config.yaml
num_hidden_layers: 12
hidden_size: 640
num_attention_heads: 5
num_key_value_heads: 5
head_dim: 128
intermediate_size: 1728
vocab_size: 9508
hidden_act: "swiglu"
norm: "rmsnorm"
norm_place: "pre"
norm_eps: 1e-06
positions: "rope"
rope_theta: 10000.0
rope_fraction: 1.0
qk_norm: false
attn_scale: 0.0884
bias: "none"
tie_word_embeddings: false
parallel_block: false
init: "normal"
init_std_qkv: 0.023
init_std_o: 0.00469
init_std_up: 0.023
init_std_down: 0.00285
optimizer: "adamw"
learning_rate: 0.000717
beta1: 0.95
beta2: 0.98
weight_decay: 0.12
lr_head: 0.00276
warmup_steps: 303
schedule: "wsd"
decay_fraction: 0.918
decay_shape: "linear"
final_lr_fraction: 0.0
batch_tokens: [65536, 131072, 262144]
max_seq_len: 1024
doc_mask: true
train_tokens: 1290000000
max_steps: 9725
dataset: "wikipedia_en"
Each number is 128 + 32 x the weight over its row's rms, rounded and kept within 0 to 255. Layers, rows and columns count from 0. Numbers have three digits each. The size before them is the row's rms in percent of the matrix's.

# layer 5 MLP down (transposed), 1728x640, rms 0.0266, rows 1691-1727, columns 384-447
103:154124136158054145162140121106123099148099119141146103146190101172139125104127119124163138130069131097089141134196170115119129150105155116142103118108118119127112213135147144114153139059059102
093:086124112157091117090086113131186134096125097081130085169127158118102079097105096147188130095176124109124163150142073087126118171064160115172134112163090139105127099156144076077130161097063213
093:170084141084150098080196064102090152116092154088132160087150150213176127095134123127167146153135129088126123075154196118164097100100075147174126113173101138158096169118186129117158139154158118
092:108122165140145136153072095112129160109100135115119089111124092146186064151106216089164169134103118114116136132135156136136081119076151135168095135097135073071144165159111119093120173181096178
099:144154115144113111119117085154184112101112108169130053187166147110130137163144169119149125151072107160113136125136135141173121130110106156112128094160148101188116141155195107061133122140144123
106:086161115149101106105076099120125119170117099095214138105092064145105094107167192093113113167147153093106082152056166157120131178131083178083142104125182094133138110128160145127105130100142114
103:130155081135122150082174151183140127123116123088086123139117171137176119159138146131180132081095130174130133126159142135077126094102101116187148087089133104123141137122133097137096148127176178
103:106079127168079125136150109072139066120071115172127173143151148117140096119139188110150101103196085139122096152172185131092133159135096129155122156159143100149121183134202107112138177125087101
097:158107120133143109110176097167088112111169075164160105112135091184115118159138111159142175169098104137148175137141072119151118162148111122175166073126118198135139161090123149100157129127138175
099:189145136160130139133126147142162142150104141159148115120122086191168149138167081109139187199136109156142098119080139090121168179134106108131093131149134146154174124117140143188125142152099153
100:134116056131123131091087133128086114069093116118071145112096108110118137143139143117153091146096096145192139165183101143118133158085073127091135169127119089140111044181071104112070138107115106
101:059107124100123140176110125095127138151154083137151164108061111118105143121092142096139112098124090133145136178119097083091076112171101107155160119134159101100076127167060155088183034089143100
102:127159204144178125099180079122176131110160165092144063146187153117144083151138127123092176139148116075125090123122113137109212187143167133089184165136103167104098094112089094233146115143122106
103:080097160107154089154133141106164095121156087161088104105111144113164169134173102114135143122151176152108137124163134108159086119131078073126104101111191114138127115080141067145122174133157154
099:129085132150177134132149151133138097069124101113094079092145097082098061166144106034144151129115129166141086112133089159128133178073087152190107119149121176125105120027133114144041159164140141
106:119136190127142155105092095177163121107099122077143198175127104165129129106127115127166091159179098145106123108142102138144137105166104161173145150141134100168135154154157044147128144125106078
102:118131114118085128077150193125078144125117112113190200109073134146135104153098106112102134130101141092147111116141151083123101157122114129107095130133127186084109104089121125116145135142143133
102:149152143158217103181127176078150096115157114126102081141179155136118151118207121130102112083093145131135141128142124112165188116157188139156179129127137125141163106089102176137141132150131129
100:152114169120126082095131105184120191156213113120134137128080138144175153140101129115213188201086151067129070081161041130107116141093117138167167124136140159139168076118104118076118103164139107
105:096163135100148189129126114176109173108086091138103154173063159170136117110180185120146158159143078162082157165033157160159142130097158087116145077096198082157188137130085086140208179132229128
101:142130150112133174144138088144183141090086112081121107137109195235147088079149157108077098139127109151123148092118160124122069114133095135130179110094113135129184110140156128122127139133125120
094:148102164122153142086145104113131116175164060113108113145178115075179120094132126115119158129170171121141084147104107169157139112148164127165144138255103175151169109105078115112114087173109116
095:156084155122124125099154186084104089113079118111111205101106129123107174116083133117155110138080178171176104127124120126136127083137088173147114126176182141108137196109069146169172130054064160
100:103121100143149119142125098105174149069075082117146147092108139180117192156075135122161133143110109096130087123105107191068119123113138106149075083135156191114097114053146134215112125070107146
101:100166113128176125124110151123083132104184177117141134159171051091157181178120143125070128139114140134170144134120150078127067155096151102115173147089144121134120148171090126094104141095145128
101:124161115147112115165118153153084113162075113168133097110103098135076151070123153103152122190158163149195100163132124130164117057093089191087163115117092123107102143128169095112147098116116196
102:112153126168108148167168087077174150133144179129115117095115107118106146140100108117124119151159135115057141088069152097124098083115144081103094103111134135099115137128214156194149146097128143
102:100161113153116068170113126126068102121147152067135138168118133088118166105128070112094146151152184099117089115150144156153161152103090109123144158167137029114069147127109130109148090051136151
101:146129149088172164143082185143114139144078138251160073091109122155153139149128086086139131144130165133139117088127107114133188108179088150153182137090138168133179112162119084110126103174200107
104:174136214136048099087171111109129141117174100176155140145166092127127123125071132167170139121130107121130089124124080092094101136175114142131150123145113126114116134145138082163105145110083181
105:122117113126104094175133154166065123124204035062089115123133092056139107107050146128086098189101132146057151108131106141115146095076145117093150054129130120127118158069095145133157139177103145
102:146139130114116063129127132133102082097125127120125118151106166129133143129159116120178163101125107158151120114104145130137099105123103118118126092118108115105091124123136126081095123119148134
098:089162135121184122118091131138088135161190133156141101173122075058110161098099123120137099142102152111186146123128149086042107123145150143167128192156148186175090142128156156089125177113089105
098:105075115116088148098092140127121169116126101107135137134159084139138078151102136116136172138111131122186128103100133170175111116128112180106060153212138133158118117137145101133162166129112099
098:137136115084108151179174135130141055115155151110144128149112096110081148116173053082142148120129177120127060147125160126163153098165146149103093067128096173105112136148090143101123166114142155
098:107174112114111100090133131180104164141146174133119129093140120087167111084084092106091086090188112154150131192131209116190092127097127117122119109096100095146120098131128138187189108124156049
104:161106152133157153098132119166175161194148125103085112098099169108165155123050120142145137112128096059116083107128135098111117084171046142095182229134094176157116108165087116126099139157107158
# layer 5 MLP gate, 1728x640, rms 0.0318, rows 1692-1727, columns 384-447
095:091117161141218123127108131127065092098155128172106160080115094117127150151120098122135138147104083099105149138154153126145097081192120124137124112104142123153138167125149145141112128145113061
089:173158132130101156101168155158116087152151149129079155123110182122157168086108083147110097079185127169126049066148102086147101141095086104167127135105156124203100112106116142139093088126173097
100:137131062142124114188164094134163081167084126113119101122164149125114149093159106131179116152125187064155162111153087144128141111129046135110140121124106138095128091101098114164127120080115154
101:114077139117127160099098155122115159106167131151129212103098102140095124097108090136092080143186148120084107111119143122120137120118134163113149179078107164070129110124082075193165130142129147
105:192131093137098120115135127146188166122149111173132097133115119113062142104161078155090135147054148108167133121119177152139147138106104114120122138134184110128100128171158120182131117185152143
099:140127118165171090105186125127147167116136120102074146099191151165182144140191162132154089104103199104099134148178141175117098111073122123181150111118145131188017143162124117070141162114086123
102:164133142140118041164117121107143153189121122144124116163122173110150175150073195136088095126132113086082103118137155107150194129098092075131081160133093183153129118160092148085118111101140110
096:190099150118142096101170086145131147163176136199126128140149145145103134138105085199107136168123092170176142181140095171118131122185145093132187083075082141111180130129165169149088057159107113
100:106112114116102120127150100103129133143147133046065104111151088166143076152114093129150163100154123085093125133108188157094054158099154177139148135027124128115149178113132093082185120158125148
097:163077125171099157132162142190102151120088164146116181181163097110089142132159176145154184104169170150096130156215162117125185117116148146171160190127122151140089103165117109185134137087178034
101:130104174111173152112105085094141119136137122132121124144143158130134097149112138148157145087190125204170130110119113112122114082106130082106137156141159142103126123120093123098181147115128061
099:140071128126035191136155128125159124143143143154082097097120157083171128142097102128149098105147165150142129138106158151136125102099038098155102137092161072126130119162112112152087139159158107
100:165085144067163150111126186150103066130120143080163117204136157222151114130169156177125165142127121136099098213150150157108143110066124066150169172097101154112097160109106093109127106107189144
101:155091117051097125160141138126076160081123134091150110148118126120141134105095090182147100102187181080137126165155177089152152115105066074134095087120049162080097148164097080119103172172078137
099:128144088099080106126166117118101119132154109157109071119131193110087118159160168130131160096140143085179128105111134110102141162112157128100124099121114164126108112155081124107105114142128142
107:163131132122162114140115166106145066147128144171152131065117151101112156186159106102161132121088084145167154117186106191175061124111065125085157125110177155131150150114102113124156145128099141
096:122121108097063117116165162142094129132204100098116153149159166154110174152151105151140166089118123162106122164166148090129156079063119104125127121128048086136139110157129143075137137121153129
100:155136129156154123137092062040138077109077119205146108125125139124137059137144106122155105193144122078102112138038114132184128104086105137132172135124148103125127126165109155102146145142180121
100:108152160123144196124126133107065142205114194101123134163059095132102142129078139132148166129090060158079119184102143131101142092129134063118126082144097116195173136143108122104150108146109134
097:183121137115114103109145134076111080178120147102097102090144132160155107163143099156180108126113126123099123109162188160118100110073124137078090141070123147120097059174133119168124072104105116
101:097145170121139158092168155204108117073145163073086123155091148162175169116191126132154191123098143158100123149126199205092168136146085128105106081085178090122166127146140107167134109115141126
101:137137043126144156098117140143118143175149156086186052150165107145123136112136171141095154095169166129099164155155134130157082061177147040118132119100140141117129125120122071133097128138120084
102:081099079173132163092150102140158100066146118141098146115150125195116140126157148110153072148089125120128154138096109208089069158121135158090094078071121126171114101205132182182134080204107147
105:140122076142104109139123100141138127138134115105144088151115113077153209152136113103135148129073085203123129135111160094086089109106138073111120181125151075111135144145097041123155164143140190
099:184120178113096139152192117114154123099152163142045158134146104115201076143096155148125113076159120112105100129085091168067123152094116136118117152141139169087095121146138120126086125113138117
100:173193194146122068147138216208128085141078137106174175142155181110107142182125172159166143198168156106205101193080102139144132142184162117117114185152156153125107154089118114141129096134120067
097:146149155095132160122136197131139091122149119142079107096142134170100124134118170191131126153156090150129160084126126127106097071094135151135098079113080097148118118179142118129074092133123138
099:163070100138161186118126123133093169187157125137092111102180136124097092099062064124098184190149118152122115105149146080100106142086087119064119128121136101114180099159140103143135131203170160
107:088170080128089124143184051144088107124134177116141118108107127183139131112164143144099143116159097160075122121162197118102134152113109148159104102136182155142137104164151066120146120090246106
103:116125100135110080148116115141134129091175158130122134111142122094169135081079061112085133165099115124153094085127068180142125126060137113146160101080106053098114143117087127109147181163114234
103:167106176112107127148116180122143118152090107077117148131130146126110067144128162065100104109097150166158161147153148128137113137145122123031085197141131178125114106109075119060212111095188096
097:121121094115102145151141094151103191115079125148098107111079112123133138060135125145205076123194153173149181129104094143148167095114145166123083077138174114144053207130089157179162108153112159
097:123148185117165178145134107104104075132147152123176140145089080131179126175117162095178145092136153107078124177139135172133125143097159062120200187105154102152135185109047123110137140240118140
098:167184180135168114106204093112151095180208110147147105106101105149183192059232187050181115114154126096145130113139103173188133144167087093139128098073165144167092135156121121147174077124097156
095:133073105174135151081142170144151188152080171150147135130108143112150109148100131063124120129144079136178162142158116094139168132124217156069093119158166117115097095106107173125114187143130157
101:178118118135176069042143118165124131108136178165090132143154121144153163134196092103149147080138141104154143080134124170100172123051141107170140168130146153200153060225075122148153129151197089
# layer 5 MLP up, 1728x640, rms 0.0306, rows 1692-1727, columns 384-447
097:117155119093152107175145085144111090117138121141109121087121134113112096157122127108167144065136132089085121118166120093137087128169181150130130117150136114181120165093126177099110097153148084
094:154101105130138151123139132173132108140170105155162146120162132123119159093188104109141129096012160104153142145077139043125163164120166113125105152095163166194107135145115174096136111154106155
100:088147123165106168142137195122117070165134181149150163125130110137098151113124081132087122061117112116124104181120094085103128132128081153083160136108091166197169151121168153172105032105096137
098:133139158106117088158122134144123095103134086116127176179089103095060152127069065126130150139136101123165104108138128176127169115166146080145140170156081174147161158087088150079116106168164131
103:105190137196136085164152064135188137104095055145178100148103092068106151180096151142094102157094142133153154124079187176116158151072133122096084181094170141086091155146152202083161120166202151
101:117084146057143125141126203126119125137136134126197058113102151126033119117134119130094099151132130186124123156110108136149119124115148130078105110153099118103150148133170130115149082168136142
103:125148096108114100098172140089119066153067162151119095118096081133145123113149147066106110124181196072147082081143114144103086165090116084132150105161188127159167055118039124097076140107132169
096:138138136105183100094114165102154122137138137098124120123143097152165165122165140054191135070113155112107143097148113101135132127046104168137102113121147112098165121116139081108185155098122142
098:147147087158169127155041131121142102160176153169135160161128181097084176107147187126159126158165123164061179105139129076099149103137082090127181080173120054078127126131138140105150122050112119
099:126066055099109129090084153165155148108092094112103133099087182192137131146071135132145080078079140129184162123129106104152140107145083110156131089165092173098090111107137163122147146081146108
100:185113156120138167131130138140114058103119114120121175102152115090117081125124132165124136098129170121137135153154166184134104165115118131085109159078081137105089078191137098137111124144138157
101:165121125129135143103177093133156095075135137079096098161117149137129144197115111145089122178111091125176101112112161117132107129093072127109155126119102105059110169117094193130142149133078117
099:127168136147191125091121145134127084138143110072134115151111045067123113132107149089126138215115135191176165124072101166148132185119117195120164102119148159127151096061124126089146111110129136
099:113091122124105102161092130151143128106091106119134129145125116141229165064107140106142129143125107169084154080140165184163130093111120141098092155114160104177092143099169164078194138150158129
105:141174111145092073073130133103085160079158208157115176157117070100078157179095135126114080146068139191092133077115128121145101125127128168116100108121128121134101138066121109117160121156110184
103:144115124141139162137138080081142086151113120177150082119093098175167087125117149138058121154128152152132090140152112142198127146144097121105142168114149149102095108089092133173130132077076151
098:087135077158137107047147136085129144133167116130136158129171181124110124109144116042148182123164122185193149147138152127138172107102132105078084122112075114092100167167166130108161098086186176
099:164155111116123163153123122162126138183117116112126145133187069166110130064113157096062161106133161184092147136085106168102137152149112129081115175093096125114174143174080098106130153205141094
104:181122051129148203125170161085133118138075094116111067105148184152144072128173122129089158144107085136131178102101139101139204113141129098139130138122101102147095168179149109124209138084121083
099:119161131121190135100066129122176146173091214042102091137131209188099098126180153112101127154132157127115144141085090111156098135117112212130129130133094121121145148134103138073139130158120107
098:135202104173120097111110124155115144154106183095116098156091142176169043062154125161117129154090156197120081120153101186131145083155156151157135105085167136122148096088144129132116170125129215
095:098136120122166133103185109093128077167144114070096151178124140133112137126148146101101108128155141139169081224095131102148133095212092078184184143126139221122114119059130120166132137074134140
100:130157096011104107148104138113102118156090194087147107096129135141114163156075175083104127084125157118096109210077106151138104115049132177096109084118096076077117091157141178139129146164157141
102:161114112196066119150116092152143070087157144110102088151180099132170118109104112122126117092107120161105116127162130118186138147153114085130117112127119185141072131144147078127128074116163112
102:144107130177082125146183090146121177110123194121088097126103100150181093166071076173114133164159168166117099137127119106114075090108089156144073094144172109154122113133133126152148067130192143
103:176161145061145121154116135144134111146121122145171170149120178142139076171117139188126161082123109117120099181120117081142118121091097112193162169134188131130059081156134155060084198148189145
099:140105117134114089131129089085122102160146119094124154134135083095088171190118153153103120162151147167160135091173133108141141146133086125136148119127145098134103134053130086095097100121118131
097:131134131116160170194093145107126105141107118139130135106166142134173131163149126083084090078086144119128160068104084116175105052179169099160128136100141198091092133153112166091110141151104105
103:040101133108121112105152122112134153146115166109130125154102057166103137126122108152133106125202131179108099178112151112132062179077137164101078071137073017075093117193151134098111146090095138
104:106122106128132128146133114156174067129122122122095109146156116132135183110117119107088186141125162144101115077137130096128102156180076098118127128110088091149149122149152098060141159107145069
101:160148168158119066136108109171107114139135156149101071175094154160092130116162143147135130100185127095149164199139126137157142131131181131087136162099121143099149158088092128125099112062123085
097:117161173173124180164155148148115171095093118092172133196153096142109093063107139123125173115163138087098161111152121096126111124107134123122139169166151158087170104146141112064100094133165104
098:105116183139153149182116082110098100108108115084122084192129100086157077102117143065136132116102126179077148130148151109128142142119107128072128162169136130108115140076092128103191169207117115
098:152109154160097172127067119079109168071051157092133147175128161144058119108119153124144112158135139147129098106111101169070178139159126156096187246116164165119173114076154096134085112166084104
101:091133157185196137042164205183126066110140102102073087094116173111111142187180090127135124089120111168141142098190097155072087135145152140045172214157119152152124076162139120089143105145087187
104:154129154141100181113093118126154109132098177071123191056074094131135118063094124159158109102084128144113072147153084143176111164160109151148113180098093173103106092189151138112069089098142167